config = dict(
    d_model=128,
    n_kv_head=4,
    vocab_size=8192,
    norm='layernorm',
    norm_place='pre',
    bias='none',
    parallel_block=False,
    optimizer='soap_variant',
    lr=0.00871,
    warmup_steps=200,
    schedule='wsd',
    seq_len=1024,
    train_tokens=230100000,
)
Each number is 128 + 32 x the weight over the matrix's rms, rounded and kept within 0 to 255. Layers, rows and columns count from 0. Numbers have three digits each.

# gate: layer 5 MLP gate, 320x128, rms 0.072, rows 3-69, columns 0-63
# up: layer 5 MLP up, 320x128, rms 0.0692, rows 3-69, columns 0-63
# down: layer 5 MLP down (transposed), 320x128, rms 0.0707, rows 3-68, columns 0-63
gate3:173142102120169171120120138158170205169174114143097108154110117140097170148147098092105111147122143065161133113118104068124155112108054100105183117083131109144110097172078121103129172163125095
up3:160090155108162168118095088104152154088147124096102098081108116102103106154098122099122099135122122130154110116110052070135101117140086097182174122163181100147073156139060192150077108152161090
down3:140096129179077114154123110111119066092139149186144177103191121133182106081176102129119115174112166172041109140124108170104137139137183143108091097158144115089166159130149106119125060115114174
gate4:122177166124126087111126133127115177124122127127165141084093163143145164134075173139159122166114107129091094115141138122163124211087174091169134145161172150100077068135134208142112094137168148
up4:109088114178146166135151153141096111123136086172134110164134184153186081120156148189158127137124107158071139121105158200166109059128107195116126071106108120166154199092095088149147136150140142
down4:106199131086133166133125088111136094151136160135148165106098052125072122140145126147138184146149084074112168118158166067122146153133156091089127087111116107084178114105115149097183122057122090
gate5:159098139134133184097089088141108143168116120125100105116132173098129087115070117127153148126127141109124127103074100133108115162156139138170164144128135128152120090131106100148142100168103101
up5:128118164128152219069126155095119152143163148201139164090130107130113148122110090137126102116123106131151140113136163093092126210084110124130123142138097105070096130095110173130127173138094130
down5:147124096116087113111107154118120161122118151114119098132127133110114085139183137122110054074090155144097164102163160120134098136134216078129095149120082115107111153111136173122096150163138123
gate6:134155205100128149086139062155135148117172177076087137198127089145152151098131149210179101115144125060103174156157168108111117117134154107087144143122146135094121111111128106089128177149143125
up6:129164152130146092144108084118088155116130116156106114141080101155141136195168103116117176139092127167100089195122102173115122145142084133137090154088081073137113119184085131128147106144185150
down6:176070111125085128095114156102175077213124142113155111097104101120135127115102164108078151166125134142173084115068152131127161161096067149150109147145143095100116140121146201138076168146127178
gate7:063095195070129112148111144124143092088110162143126102072063063141130153144218131122125073099089108116147186151060124075174113115164095130189106153089126171169149134192156137135079160080120163
up7:125163114114117088112100150136107150130146152088106106231103170060135122128096127136134154187101116093136075096189130153116195068134118126135064103147104185133187124136128164137164119118076161
down7:139111163170107122098142088152142135095116184160087183132150078097092084114172130131163142168077141152065089096088131107125102116109210119111109160117135111098109149135152099097114139040155137
gate8:146126183139170144069105163138197100114167085098141085050109121177094140160171106091133126160169137106199105146114169111113136093141156076107117172104111119153127133097130117090138112162093122
up8:087101111096158111092114171114082096095160156108119132163182131118146098072115158103095113140195138164163108171062208137130097109143175081148086058172079137131159107117100130165100131097137073
down8:115114112151177137116144112120111102165143102135106157155105148106180171143193141113164132098096104114080188127161104058081156105148077112137128120107103093150134057090124115103112101134092135
gate9:137206132165169107126111134122129100142127062146129103091118138168140165145116109108113100103064141093042127131145139084146121119119132144143139136140090098163093194093116132120067182095175146
up9:093156065087123122104100126177103107123150143117179095157087114124125135094087093137086148096132109105043145128084121157124140115154148109114131095124137148183172148134116154132144107116142170
down9:148115159102140140131126122112167122161126142142109144162142139021143089116134127081092164138107213140137102055115161103133088091127078127129124160100165095137130150146121121131114084127140101
gate10:145147095154126122084093106132069132181114112145105112094161137056095151132104103111109176133098137156133119063093151165102100144128114080154085055223067138134135074127104135108197129072118168
up10:110150184168103153087155141122139153151071118053101110094184128096097069107133129169095124115167158117117149158171069092133132114159198102129085088133124181126210126050119165103135144092132122
down10:117112130138107159123107144153112174144106131123133072127120157107087135138082112136147152203122068135097087103100131120117130124159131143136129038124065127072208108110162103113143139138133111
gate11:087137106070125109129127123173168123181122111108129127096082068154082162142100128050158131107137145129174121114085099149131158119118076160122100115096180170107115103126126144109077145148143101
up11:156133165123090150111124140097101125125130110143128055123089127167148129127078168118148133110113119104136116095195129154113145101124151133176104148100151142160136174098120143178164106175101093
down11:153128122162124129193127138105153093097146138161126163124146142114123090164104119129115096133088156117102139083198166109079144095133107115156141134146141112106113079130167127108081100168179130
gate12:137101160180166115119154115123132086077173126131174163156122137121128120122165148130106150107121153077189124189160168173108109167102075127125060129140100116165099187120132158090141181098124154
up12:154137009180145157110137132109085144144095173154191082079115138150146146110130074074146107096131121150148111059102133164124052093142101077110123112130124161126122110128141161136106150151118076
down12:113184152135103128111101109199094165126138156130069164139117100195137134145130080145100163106158094163106109185149138106100105111172117091124109142095084153181172158118146103184174132112133130
gate13:124124106172112108152114120128123130127208158151088083128117056120050116154141145151157156121118137144110158135180153143171179135126109125114101120140143064142162134126086101157087115131104142
up13:106092174156121187151163135150096155110087112123116127165198169126120107133107113144151114106181131065170094138147127149119149126146148168116101086125108151148090149123124157084087086118113146
down13:135125102107126086102164145113124127146146105152115142156142140156116120119170125165152161114144120133190104143130130112129096108138118133111121173136210141113139090127169142200166137157100110
gate14:142162145143075206130078143158169141143147183145111156134115127172119183055167145148078084126082101143148107150132156117112122110137160124180110123144150156104197161208111186119144172178148165
up14:130117147166096088084115197101181160087152073163148135091132094165172142119120099156095120135086161126093151093115134134129120125145154119080139073112129192131118103121159083082170120094150107
down14:158110123109153145200163108097128108139069145093108167105152080104095049096133131110129123157171062100062092079122115137099173123107077178148120140141143039140125125144102137161161101078109144
gate15:115168140103166183158175139113087126116104124121087134137138137170110136188094120147147175114157141087139099123103123199169112125122068185095169111123160161155123049168131104117126125106131126
up15:099132155085100167135110220216145167180116077102132159137078148137141149078123141158150161118053122159071184100123160077124133133118154121084098115080093135100103116157126085120120129121085076
down15:140133151108148128066153093133114147128152160146128101121091076127127138125138168149135098165109160202120138158132106106145103131116147163138171140127116083116072109121142148178188207106146098
gate16:152136127172121134143080117168080143132122100104128154159128106204153123169103089038143196103124150104139150089043137123170164129133105125101136153176121159158135131160058101109131146104122181
up16:109097192129153151099153120109163053098139134109128125115162126111165147183140094172143068157081117132130165140144175104141145101174123141143160140145139171139139107130120222119095135166142087
down16:109139138132121154109106116132146108110138199098108132162143141136108131105114125140072093110185133117116116137158114144108100141148137144153123113157167172121182084123117139142101121118158150
gate17:121097147147120076062140129061124071168165044138109165113082125117049120151176118142127149145111145142160101172067172165154072118088132116110115110097152141133200150143185116133126112119134174
up17:188103096125141100057117096086152184153142100141131103129118131149084107171053127153092154120154142125139100138140132133128119095091103189055083099128142097109050153111100097209152119103133130
down17:039129147169169029158078191115113173093167122176162153128173127152099103089117144091166088125111174172079086120120172111133107072081193146110133135145102130074112118060166138175082087138098101
gate18:049081110111116153158169143100065122101130193173146114068126124147124093122131125098128060146100117076176128156150108117120121159085133090178124139153151146154130176148125115133115074163160120
up18:160153140114068150115123157087165091180106115132089137136111158144085156139139101172137104145108165151156067083107088143141128128105156127124148138100172129141126104130116098106088154143117190
down18:096100138123065090160148099146198106143133120089093120161124144120130141138177101080164156164150158105106164182102110103119133131146137179150088183145123117138195112165103130142113119139169124
gate19:055113146060130192118132080124171151150073088128104160119128146147097115100163131094128144149107144129085125114145113122123119126070193109136116117145139182163135153181110123116191083103118113
up19:195084111111111113116129120114140084101065136139139202140132153137134170113161128122134155132094200147122141089131076168147126093094112068175089146155142118158149141087112141131144106109121119
down19:107131053160087104143151148157080124128123096097146075121111142144145112125130109122107097083093062132147143130137127081089106149104150136146158106092163226106180136161138123122122185127142094
gate20:182129137138096129037110157128114112137135149122093151103143115142142162147116154192093164130118114111170106091104093159073103139053162135111096170118141146127109196137086115127153169129132126
up20:122099090119121089094172124099196099154139188115138086149094112077184167095077076155080147184107108107135140125119090113135168107136103162145094102106140126144115094103135077121181111059156146
down20:183102148130142111110125110120136111124154110180036176160119194129074082133126151126136144158090131183101149060141125130159161126137149067112125155086120139108072121125138101049140164109147119
gate21:125122128113155133125120136137045059105113172143104075119118111186180113105185178159090097104147190155103139142129184104116140148111184144119129137098117133090142130130179119127183126124099148
up21:175122073122136133127132137138136112172130085136115124105113181098121152157098139168176118116101086151108122119064140149126093121136098116098170130083167177081091137082146099206094106120183113
down21:199131160165122173163144130113136100133137078138160133119152119095059137127125074099076155124096178112192175163105166100104148146133143133137065110160143151146150133128088082141120206164086152
gate22:161122123070162169105050156148162149161143118129135180117105203156143186146087142112177131168096116133080075168181130139132149110109105155112154121097140066082169147210128065159114089156082133
up22:174122133141094118120209154159078122091192088175112154089123130054139131186114081091162147146143085120146081069105160185096135115125108131101102130156110142137130186115139139081138144119092117
down22:110175182128192156100100164108122112115083118082093125128084149081116092223156122105211180084118147163094119137130061093126121051132096135152102185100158125166123120165070116146123162069125064
gate23:122111210109130126130132138081101156104188141155147110147114166109133155085160098112095141122084138130107158145211126107111137079111138122112171120073110147139113076125108160115136090101055130
up23:191158165092134122126146155173092144104115099171152107072109081162174131072114092132101106147134138111098104108069088153113076099107109072092181151119112125112113084129163136123146192085128108
down23:167161132108104169103146129085080120158113140159143168137092156135142073162110104156141128108183135137085119117106100111132142099137153153177108104081127043115187118218103168128158104164148124
gate24:159123145093133123103084127118163100130155111147130117120201156123122122114109106145133184112105138136154155090090195150126135122090106135104136161102129161077116109094100112146176160098124107
up24:173135099129103123146165115126113165092103145140101132127198132116060153146149132167123136070188072099132119109173121099073156163094114136159136152131137142147090123156109112169104084144084082
down24:092138154117146132067105111138114160151074123158089150136165164126167100132142107134160091169147107130124144179104154173183047151132125139115111165083102110138142182152110193109144161157124147
gate25:096132128135160139095133121147130089183159130096129133094117132104181124103127146102155146158155160137106163143128125123124125108095144079111144074151103141129095147124115142110129177127111111
up25:139098141122094115137139132142093124165142091133104128157170102105061171148081120160136130135088112112131113116162094113089156115166172099190147103181125119099174099169116161137094101163169129
down25:157121169145125135116128145119113120160115115111088118112125112128116118124109158131136080117069130146127166161117131154114127112098146101192119118134118164087141152119160157169160116078101121
gate26:115107119134109155137127129124076152108080139108169153117146161175132157164149181139143136164121070158175126129099134135150080170105122098138151108122061125111118105178142093121133094141143124
up26:114137064110105163102130182089145112143161091175088125149135136135196133128165097135140172105127169107108129166141104118152152109155097157149205132109132135168114135169137168134094077160128159
down26:118154163091144151127207125109093117174103134106179152131116107099118083102082149113122138117188135166133151137100099091171142111120190120132122155141128045058096161107148164075161126107207115
gate27:171138198109150094132106151123148124135095096122101155113127207162198154139165144126140125076113126174095162115168175105128104104142098094079151122117122104093185146160177151098116123147126158
up27:138144106098107142103115117178039099146142120132116114111113102167065087147150121094123171112133152148134125139131078125133168129168141078100168122138125172144099121111131138168120130098075068
down27:113171116147127156132132104141133153155111138157142122160087092108146138130127148161132157161135150148141153165176095117163140178164133111070074187147096150143131106108144127072146175052128088
gate28:105082214128163134114101147212103084158051103099165112153080163131140141103080195160104078179168138148112079170132118100132085163100133086090144138088067173050175082129112166064121122167153130
up28:113139118108193137148137075119181163148126166118144152124113110113140156120137165080124178150124194086124128141142097089111163084112092135120166111078129101150119140131123119086178077175178145
down28:072098150158106138155079156158142101207107167124117076145134146127128150082101101152058129166094172097115133111088120084142134106145118100139090138145134066115144114166175119154082073140146119
gate29:125109106123157128097114170064138145161172175133163088064129147140145142130157076119169080165097104164157173165130098113129112123109144073136109149072089065113106102134114153162110117155080122
up29:121145163120135148152127085162188161144127145136101069111143123066089124160079101108083156134078235112113105139141097175175097132196186172131129068100137158123178107220130113179133097130094118
down29:158171150157162124162101183111136072175143111114137099155137145148046210100176047130079124161090153151156197089149148147132076128185146103113207101100107192134112105153107149214160162105102159
gate30:122148133199119162111173107173113115143166140129113138086165150143145180103108160157090185065228119176092151097092135148125159123078113116169146050120147150036120146098158138078144078071086205
up30:128109109148160134119154128104112191154138149140143158121150092179095153093152177170135116138146109070185129207106099147208168203143154101155162164160103038133120113132112122061065140164179118
down30:069151119091090114147172119083112168108154125153096099113190120118108102181114147081121130109145106161119079120119176149163132151088173149055107204133138083115139111126116101136156037186078061
gate31:194132133178176168079131112105135161181135132166100162140075133114126073203110109097124149122137179157181126131145110123142105068130128137134131103140149132086089126124134077167100145118096114
up31:117137137098169095157132135156132097128145155125151072143153131144106158091129187105128154143123174172126151202149107135146163089136157162179175054160091137167143109142131092153180097104077125
down31:082201149135196104192078157125132126178129170120065100176181095082072110099091131093122109163131159087117109080174097102123183109131166130148181181168064123139109119128117139121106162140156136
gate32:127113166178134142127157134102132139061127111153210073113161155131170096134091135141146145122118105165145188145118176082153103084144129089107140146153110098079100105136112187107122123095124149
up32:122095174161077136100109167141126086180135114122157166083132122142129117143102184100072168101139123122147111132153061161065145084097101121121115095098124155172135121121143097138134088130132129
down32:078175163125141091188149123091122151155144111105147160066121099136117123097104126153142164116129075127090135140114102124130129132096129140144164125108074126130106138156126164173177142090151067
gate33:098157138129146098204132050128094098120137124088134133097137151102081145101170146134121141131118163138086122110091114110148122142134097125133143160066132134122090088132173119090147088154152129
up33:145166114128103116095090153148143108102151159160099089143189093201203078081167077119115127142152104127180086150131093116092127121141134089109149070116128166116165132086078123141093120159182111
down33:134110126081102101195092101108121098125132155098128099152124167091092185111115123102154146135052120127069137115120158154155080099175110145111092154182123180126087068129170091137140094100159116
gate34:141120117223101119117100152123149141083134126071095110122113141142116114142080171187091126126139132099208127147147085136178144094096138095153119145113144160112083118094099145129153161146128164
up34:131131143093109150139133123128094205144123183093136113090062128145105097141095134167199146134113152094115117198144096090126135117211158136113155142157088107143134122180109182191105176108141068
down34:131195155086136126108126074124160200145132161126135129148075109128111139111103030109167137108113099142106173091086155157127069113127096128118200096159089111147138100169111113191161166147109100
gate35:115173104102128135137115087112173162157126149119123084113114132125112175169154143097126167133128129183096157139139096123106109133173155135118141154067170135111138123102110090112124119112156048
up35:146175148103159081151189121086116112102139123120132116071133154147142101112168070083150122097084090157092110172167138110143136137237135149156151114105075095135146051140092108123132125112138089
down35:189140077146048093103096157110134105153164135132094107139171144141138083175095146146142108202102117136108119091186126099127157168114143141088109072154090097126112110134131098124128139117101125
gate36:095179103098121139131117057169123201084105163148144079157129137150116146107083129096154120140164144133117121157123111098178088104148172112088128163098164090098087150112125151109166105135127094
up36:126112149192112083120091107199107112144137091103095183108166122134087090167080060095109095122113114119135105137111187086175135131112090143135063112106174167102122115061160110132124127130133098
down36:166113085080095158116109120121148187026130118123125154159115122129141123145144121149094153124074083118126135087125072180092174148090097120191146101097156149181069096144121114112140120088127148
gate37:144131191169149121120138116135138152181118120135147130177138103160150118082135076130166124150172123108144086151135152099116185126140191064113112101155105140138163119119139100155132169107101141
up37:117110184102124183137132132152145118107106061138108135082138111165116138150154146066160156146168138118119125087125169130158089163160159091070149127079121135151150122121168130128112087159109131
down37:171107101134138130157082138181182095079095174119094129107149131163133111126136058113119107171102170133107159091144136133134079146131127095069127101126112116137104170115150094147103097099105106
gate38:110119153141133149173165091125148110098086155107113126114166169142131108131094170123041081100159112136123143153150157123105116125131173091106123152144112177138107143125128151148139093111175125
up38:138162069117135097117102197152135106152139094112144105137136078128138146106145107114162132160124106147113139119115089113092137105185091104165109122097177093137160137082055104150065140078129127
down38:137099148127171107202147172102190114148074178093074138159124155124080167124101171155084070127128158101128166144174140123130114127140129064125153105208100162106147093139173128115140073108137135
gate39:098116131122147176158104111121181111167119117077138161157147139118134145116118121137140152156154124122134140130070118064074143127142164106093106077120110116131114154143159156108127098075055105
up39:129112135173152124116106145123088110167136121148089097122108140108145169160111089093081126119108109117090120114116113100097123160182094146089138111205120073101130134124120146081156190087120092
down39:110130170129078108147133110120117177093166141101157101104175102133190086146153128153121159117086139146129086147102166151160149124122142133137163122138087117127122107115092077158134118109139144
gate40:104106098119115118131086123159113146101113090154170111153071063106126124145153162141132114089116106161146121138091092180148130127183098136110113081111135109081090137151130148111145136080117130
up40:108136111119176165097102121126140089138159112102167131122112124170196151050165095076132113130165122043142140165088127154088099156175111118107163149095123114196138115092085119056142122117088171
down40:151163149087098155110101110134092229127070094090155088094115132118136073156089143102055134115161057169140081126099154142157163110139158136105146157099135071064121133045095143132154104133117081
gate41:114145166126142136125135155083119154112144145141088140153078076088106159096095224099161098173110141117129148163070154169151154123074122138139143088079114169138105119156127132119102168098139136
up41:157129133133106184158102099107136130102089156112140137150096116160165183143154110148066095156118179139060087129189080077136144150082146134113110133100124092072060133084069165090171123121143166
down41:121116160106102145126158130184143086167136155120097130087176103146101122104104148070151089162125156191122117106156098149094150158107123177110105169120201100157157142101139130155145153130130102
gate42:125134139191145221147075169170150099126157132133097138151146133151150121139135166147114058122086097160175081140116125166111163212118144131142122048109166137048107144146096175110107124140170157
up42:079138130093193142140113093092149128075128152115191050138089161121102125063133186111118148185118169138160112050079099164080109140152161071109134131100127183093125110131151125140090106112210124
down42:125184124158097080119136102118000176160172157152116122131160097117124153157073112147089145151159096156099161196109121138170089121124132123131102151160113106160151143111140137134143112148084096
gate43:088160139051141107105143139080104131131106118109165138116140116171099138108095206133176135117157128115162105133122115131141163166112117102114122157123172126152142098147136122107194140090132140
up43:176069120157145141113092113112148140087173133154150105155107217142125140134102117138134107140151156127094082139139164176106154081125188130128139146140075181133084096104165113091171125144134104
down43:121119106159214152128104130171142123139111126189151160161144136116086128129138092118160218120177160097105130066126122128132141116130108120165107112162138139122042138147120182066124094166096180
gate44:134150149071123134083125095108152082123094200120160122107113133152108165146156103137098200121103155168089153163133133147101134180139104126154142104127156079140091103087134190112093117088120142
up44:107058148118078184134168157116117098144102131176126106179130111159102145155160123137174122154159140095157138106076180131160151137138155160124135122097086145130123163077120090128132080105116178
down44:128112145125048141126142139163094123144079150160139151074155164146108090106118114133136051173107151130116101130120164160137095138156165102118139154167090115099157117113146111096132177080112116
gate45:159145123101150182107107113060074130140147150167160149113171197157133134107087145125159117157132085144164182155187098103141127153138057134135145135120102152115155137148094150138136160131108108
up45:159089192208081079105141130085143125056190158125192123094204043139080138101149114144227106126131186149203170075176152114108156148100119052135084101138103091144126186074120108101140141099122127
down45:117127133131210102112118113128150203155168184085083110125117120064057143038024105114147131121170155083156163086076101163058075101155147179152178137146169223047109119166138111124148101136132129
gate46:150217122094120152073155121126164172136123201136074044163159118119117133151095119138179100133090171122113145127110052096124133121077146124095098125148083193167166151147077150150169146136100164
up46:106142067128118120121105191110070154176129147207077188099108183174147098102107099079094155136105162072097185117136085168178118173142174141098134150137144124123145154145109091147100120145111146
down46:104114114136141088071163094180166184107106166142098087171146105094101132108064149098084149061116142154103180113130063143136145175171089120166138170090165133143053155121158111152129090156155094
gate47:141146117130100123133112102123102131091116157127151113101153114143155116179074075139089132095133131095101134124124078121171170129118141084063135105157112079139160118125129126132142061091123167
up47:118119162093131115085090115097120050147091169125153123140236093114144123145139085125174082115100125063158138100098142130071150146076093125138175160118127148139145159130081164153155156116143115
down47:091149125089109084192114156135101132059198156089134110108139098133139152129157101116160178105119112114133125097133130117127167151128116125061142100166142165111150168153104127117087087157098123
gate48:119129115119105096094165123094171141074130218078147096125136131105156130127187111165094109164064131131092153160110103210107144150146105115103143079091104118144136149110133168085143103156108087
up48:140100122104126127097130029146137135078124078064162162109111161133142122121120162134070112157106155132146178133097140113105070125169123156116061133082177118143163122075128103114089093123124128
down48:131196183124190139123100167116165107119174093158116112092072151159099131096152074091112141157094128140142103103151157136202080164188144126070187124145170133119081091165123097086123105181155123
gate49:157121091131151096122202089116073083168132107093092111112116114174090109140111110077117115069071077104182110135170116136170096119157108121099157099098216146115093129147101185111108169094081156
up49:109139153057142188149129103173107107162102175198093146096063130110100060138053078067139115112127118129138090107145139124145030096125152121172106126067116159085131167154082135173133092120124102
down49:173136142116124163105164132194124127113129193105169145124018183144110131106142103130068140121099111162168127124166150155156142141140166145157174082140102138170064079115153100155177121165178096
gate50:135085113121137153064147157151115040167134120089101120093122130114151087108114119143145165181156117176171124194124126131157075057138169145103097110137093172149145160108101154146152141180141143
up50:140103097118116130190141085153131138121108117156130148141187093142114073133070141165105130115123132116108140105105087165134143156142129158207156077123185111107088152090109111152110120113158139
down50:129165143087151159084120162100107146087120107095140127128093069141193125128083131158144166143116148153123107136124090080050106114093127156132112103112162168101160129111074156120092178104129110
gate51:128086130148039162116153112099160133087152141140110118110128165110147168142134146188102178177085079146165080143123113183134094111140171099120149171150143137099130145122149088131125058095124126
up51:096157114067125052107156080153146093164088096173154136129127086104049152096165137124107160098142105104134146096111179112105150102146136128160050118130127146179128144132122120124145084088059125
down51:160117179137092146210133094142164096075166143122000150135142192132148122178122142101105115113125170157151080179170148126145115077131189126141153163136124130096100077146161156104144103153217152
gate52:104161128126135150082100126116187104085087089148108202165096187103170144083141145064136123121118086192093186130125175127113099124129113094065110104111087117102143138119085152112126142089120141
up52:124132127160121125135085209116134112155145122071115152111125083144152122156084190163087149140141141118135080114124073114106107136112138150126166151122119105175134147113183102120096061130143160
down52:089152107130137093124093089122050135120122101131129117149115166105092104190106124153133112166150157151169139163095125127130108093142172142134116105135120156088118116115142155109124091203095107
gate53:155118138129096167069115138146171119123124146105094190140112101143118137167129152109102130178111141123165125111184144130109149137083135059134077144158170223107112134125076127136076171166117166
up53:167121154128139127164140184152102088113133149167162148173094119141149129100125145121114107159149107160159114152144123120150138155081131131152131154177161116132085217095118143184064172108155164
down53:093085089129164160181165132143150122097120087158115116137124155117094085123133138124133147106125075189101166124150095149253132126111133129070114155133097111120153114121134138131169120119118088
gate54:179154095137078063116101101153107155194138146105107130084145109088186170186104096117130153087133139174116112072143173155133125183121118090094137160103125098168189116123174110090122113087099207
up54:059073129107121115089134117086075161143189089097156118124158164084139180092119097095113148136095137162093125105177136185132119128163169125067104110126148117119137126122117121139162174125110173
down54:139154145143131094140109135134181089092165164124137090091126151160115110110095098122160108130091160116122154113115189074092128075139121124183148200143146180076169213066182124194121197188170167
gate55:095129092103142086141088089171131092135182131151119101109122100160092162162097108124059169125104120163149083149125107096109128068112172157090154209056180062178091165099092130113072172168097163
up55:182107112176127108121112134188088125100155178113151125174162125077108073120115160145107103092108054172160156156096086112099173107108151152165109104111162107143143146136088096183167156148090142
down55:131182141096165173134088141105174142096164144100113103136123180070083101055119099125183169127099169107103114203151140121133175192132166130102153150176119130131112113112087131083121144128119123
gate56:119118098145135121178136119069129145143167196157113156127136204121159144145161072138095165088084121162127177129094085091118067095137141130195132118132132164103054134140130141093158137156134154
up56:124093188076191158120120152094141128140130106126160117088115089127181067207146104030085187135069170131141084163101151128144138121113103171186132173090161106142116075146103089145060195120128149
down56:128106118064096111131151124126123113138121179144139139093152159101121094176156098136100069138115130155083084123127168152182066113119165061086096151142132161126164085086097116177153093170113121
gate57:098055102125129107127177115115123091148106140111146097095092126135115168176142134103117119158068088141125172116064146160170094106156094143134178117128144106138140124164072151082120115126097073
up57:092101135045051112147092085157108132092147127114114193117099115139157192133103125132117140100109135148119166129138123094110151112154142189123132142157153170077100126083090096123154102136054119
down57:149146135156126142133106188132153121135166096130128190113114141130106049053133123130125128168141120153122073133205120116147131178115140125103130110106099183123087108124112116150111118146139193
gate58:101084161095139100127176134098098118192118105096147114161153133086151132155082138180079173092128105184146121172121106121101172145156154101122157102088118144113101080116092126073117088140140122
up58:087084172192107144153143156076171158131009125144049154130168112094091199126159088097167091069122130118088127138159143094141168098131117151159066128160118122193161085116109107057161068107113162
down58:060112118113123127123066172069130132143085121106120142157135160109173151081095154089132070128167159115114110140148127104147142115141129089106121136124082159092128146133131065112154079118155143
gate59:145094139123107114107180127127158169086157075150143102140115138195098097136130093103101128147115118148141135207085156182144115129103160109098142152135155085097150045137085134080107144076063185
up59:130161091108095156165113134106140161099083180118120102127121200155148161123133106149173112139110141144104099090135108158147112134103164071143123130143087097064199131120177164107148079119155109
down59:181119124140112137124126102157169112138109163136083145149103142106162187120135119167133084124119144148131078106147154122134127089194200138143126091111103161079121145054129131100164140132095136
gate60:180107128132116122168109102081150160127076158163162110167107133168121155081115157106148192138176120073104112154201140139175116132170144149096126118141128079199080185109143117096069140106126121
up60:183166147161153163120134138152115090140128109100100171134172107115167130155163168136116161115122187124098113127121140184132078116132173094131099084135142098206109165130103116123148136155096141
down60:142126120041114143089158092093163113148099105149067143095063168146104142131092114131134159148135127151130150106205113163083152133155099091109160138090136075183095112130106156157124107070086148
gate61:164153161119124148116109151107147194079096082075151142079137165076161150158148091161184159129123047134120161050170110105120089171094108133093164083115139118112159131136088157164133116178101174
up61:094133101133117140167159132130141121100046180090136090116115107108160079122169160148090112108183143134169149138148125120223088165108140111144106156115116112134163154131154109169100083103175119
down61:180187184105127186131174116167108058069114120079116185140119139147145119118140109121150133163172092132110097176079063161223096131103124111147128043116099094160098147103090151082142173116130083
gate62:074122165145142159165141136092119116102154106096107089164179125147107179054125107177109115141190130162163104189095100104167144137175103108128161096089070095154125148087089128086133065130101177
up62:114117184147107141113107098110128107167162127127105102103124102200208179082128160087152132188116163080126064145152157098159152139184145133128094126142129144187081145106133112139095104154108116
down62:125111054189124174124115115140177105143139186157139130109153050057101102159120108128160169106092106095155166095077090128103132161182107099155160154123169199141136123191143112131146148166105082
gate63:120112132129158109187144182143133132158133149112095120105154101126095150050096176159138105131101118116134131103067139122117062126123129140166178101137132106076211150154159095116129128198169136
up63:142087096149160070074124090108132137138147172102047172132108137156118130124143128120161131125164108145172128175186191129125186151193171088147123112164138083176092160077140085095115153088168075
down63:165134177107130115112145146101129147109116105114100131103123138124072124052150137123159152117133113145141147146167125084104186114160147082086158133084115159131090087119094116132097184152050117
gate64:130140110193135140183134162172105153164132086102120140086126154156151111147099105131128143111108120105078174118138067147077089122152137121097139103151118138150113175137145121131151181107186112
up64:152110161107125137109134135134178086135114143144149176153140108100056181146136121168180116168096076075203175170121138131106110117134100108160153181134173114141109165116159140081068053124078144
down64:116158184103122099092111146168166143124054099084144133121081131111175133117139131187156139135156094113156151158127151156093126139148118159115140118088182118136158158138142134081155131153147127
gate65:141063174168125159102207163106154089145208152108108060131111107134146102113155198184156132163086119175135142156040117140126176119129143136161134128093127193104076092117100144159126147086107142
up65:108162113073164096112145103118207137184138150143123150112083142105180162145140156156184126133106141175139091118105136140122105149057183108099115129133147094044112141096151175141060112138177164
down65:127103129164127167141146084133122170080092161102156084109148096156032148116155168134120192115118191140167167135127137111144111128151147117092128163121128175159148124096120131134133118073033097
gate66:086094111129131139143140111157121157135148105120111057135089117119060066109138102137110066147150113116138116186159150168109113129136130177117133174115140123141126085094141111147151137149142169
up66:128138140100203167083158140113075106092097106060163125096132122139172119119128169177075142132173161135169086171083124168117138099177128123087129132131092189157164133088118176130178163134163123
down66:157087119169173071100085151095117119096169114104111132135126188152044141114116101092139098195143148129128121092128165128119091071127142104147099124116060122126101115149137115115102084153085125
gate67:138129196187214161095147128094112164163099108041104140092132098185129160116166133139110102206081141089141168108124128162162153097113108146062129068089140148121107131072171146116131111142131163
up67:155102096083106142081037129131103075158104130101122109095127153131148116138134130093085105127130091133107144113128099129118117071126176204147051085161183103123158145130162118184144109100145126
down67:104167092094116188175144123123175137114098116159126127157165135084090166066115118127152112170148049210058178145132167117127085169202151137170113177149096141122159090114110073137096092063143113
gate68:166176094126159154156056107165099109118064079100164089088082172072088157107166161173131181108160058174064141133135165084106189112154149157131164099068139069064094159146092156076106100127091139
up68:205162052156187135143096126112114148138143202153157121139136136123206131111151110117135136132215120130147152099124084131133068130122165126110175110180222125196111212131119136170166193097175164
down68:105141079070154186165111108085090077131122158129151101135166085095153113102093105138114093139102141197056109165117063110117163103120122177090143121111161158148153079110109108128159118193182155
gate69:132173132164073120099141131137156134134161137183090115102161147139120152152153180065153111115147162107121084178205099124120106123161163145158122081147062195166135175165151090100138109090059117
up69:103142107149098090165050148158158106181107113089170146080087105104075179153173171125139132118131128101118131083110155146168096182172082146070178137156161093159112087185101153217068155124141140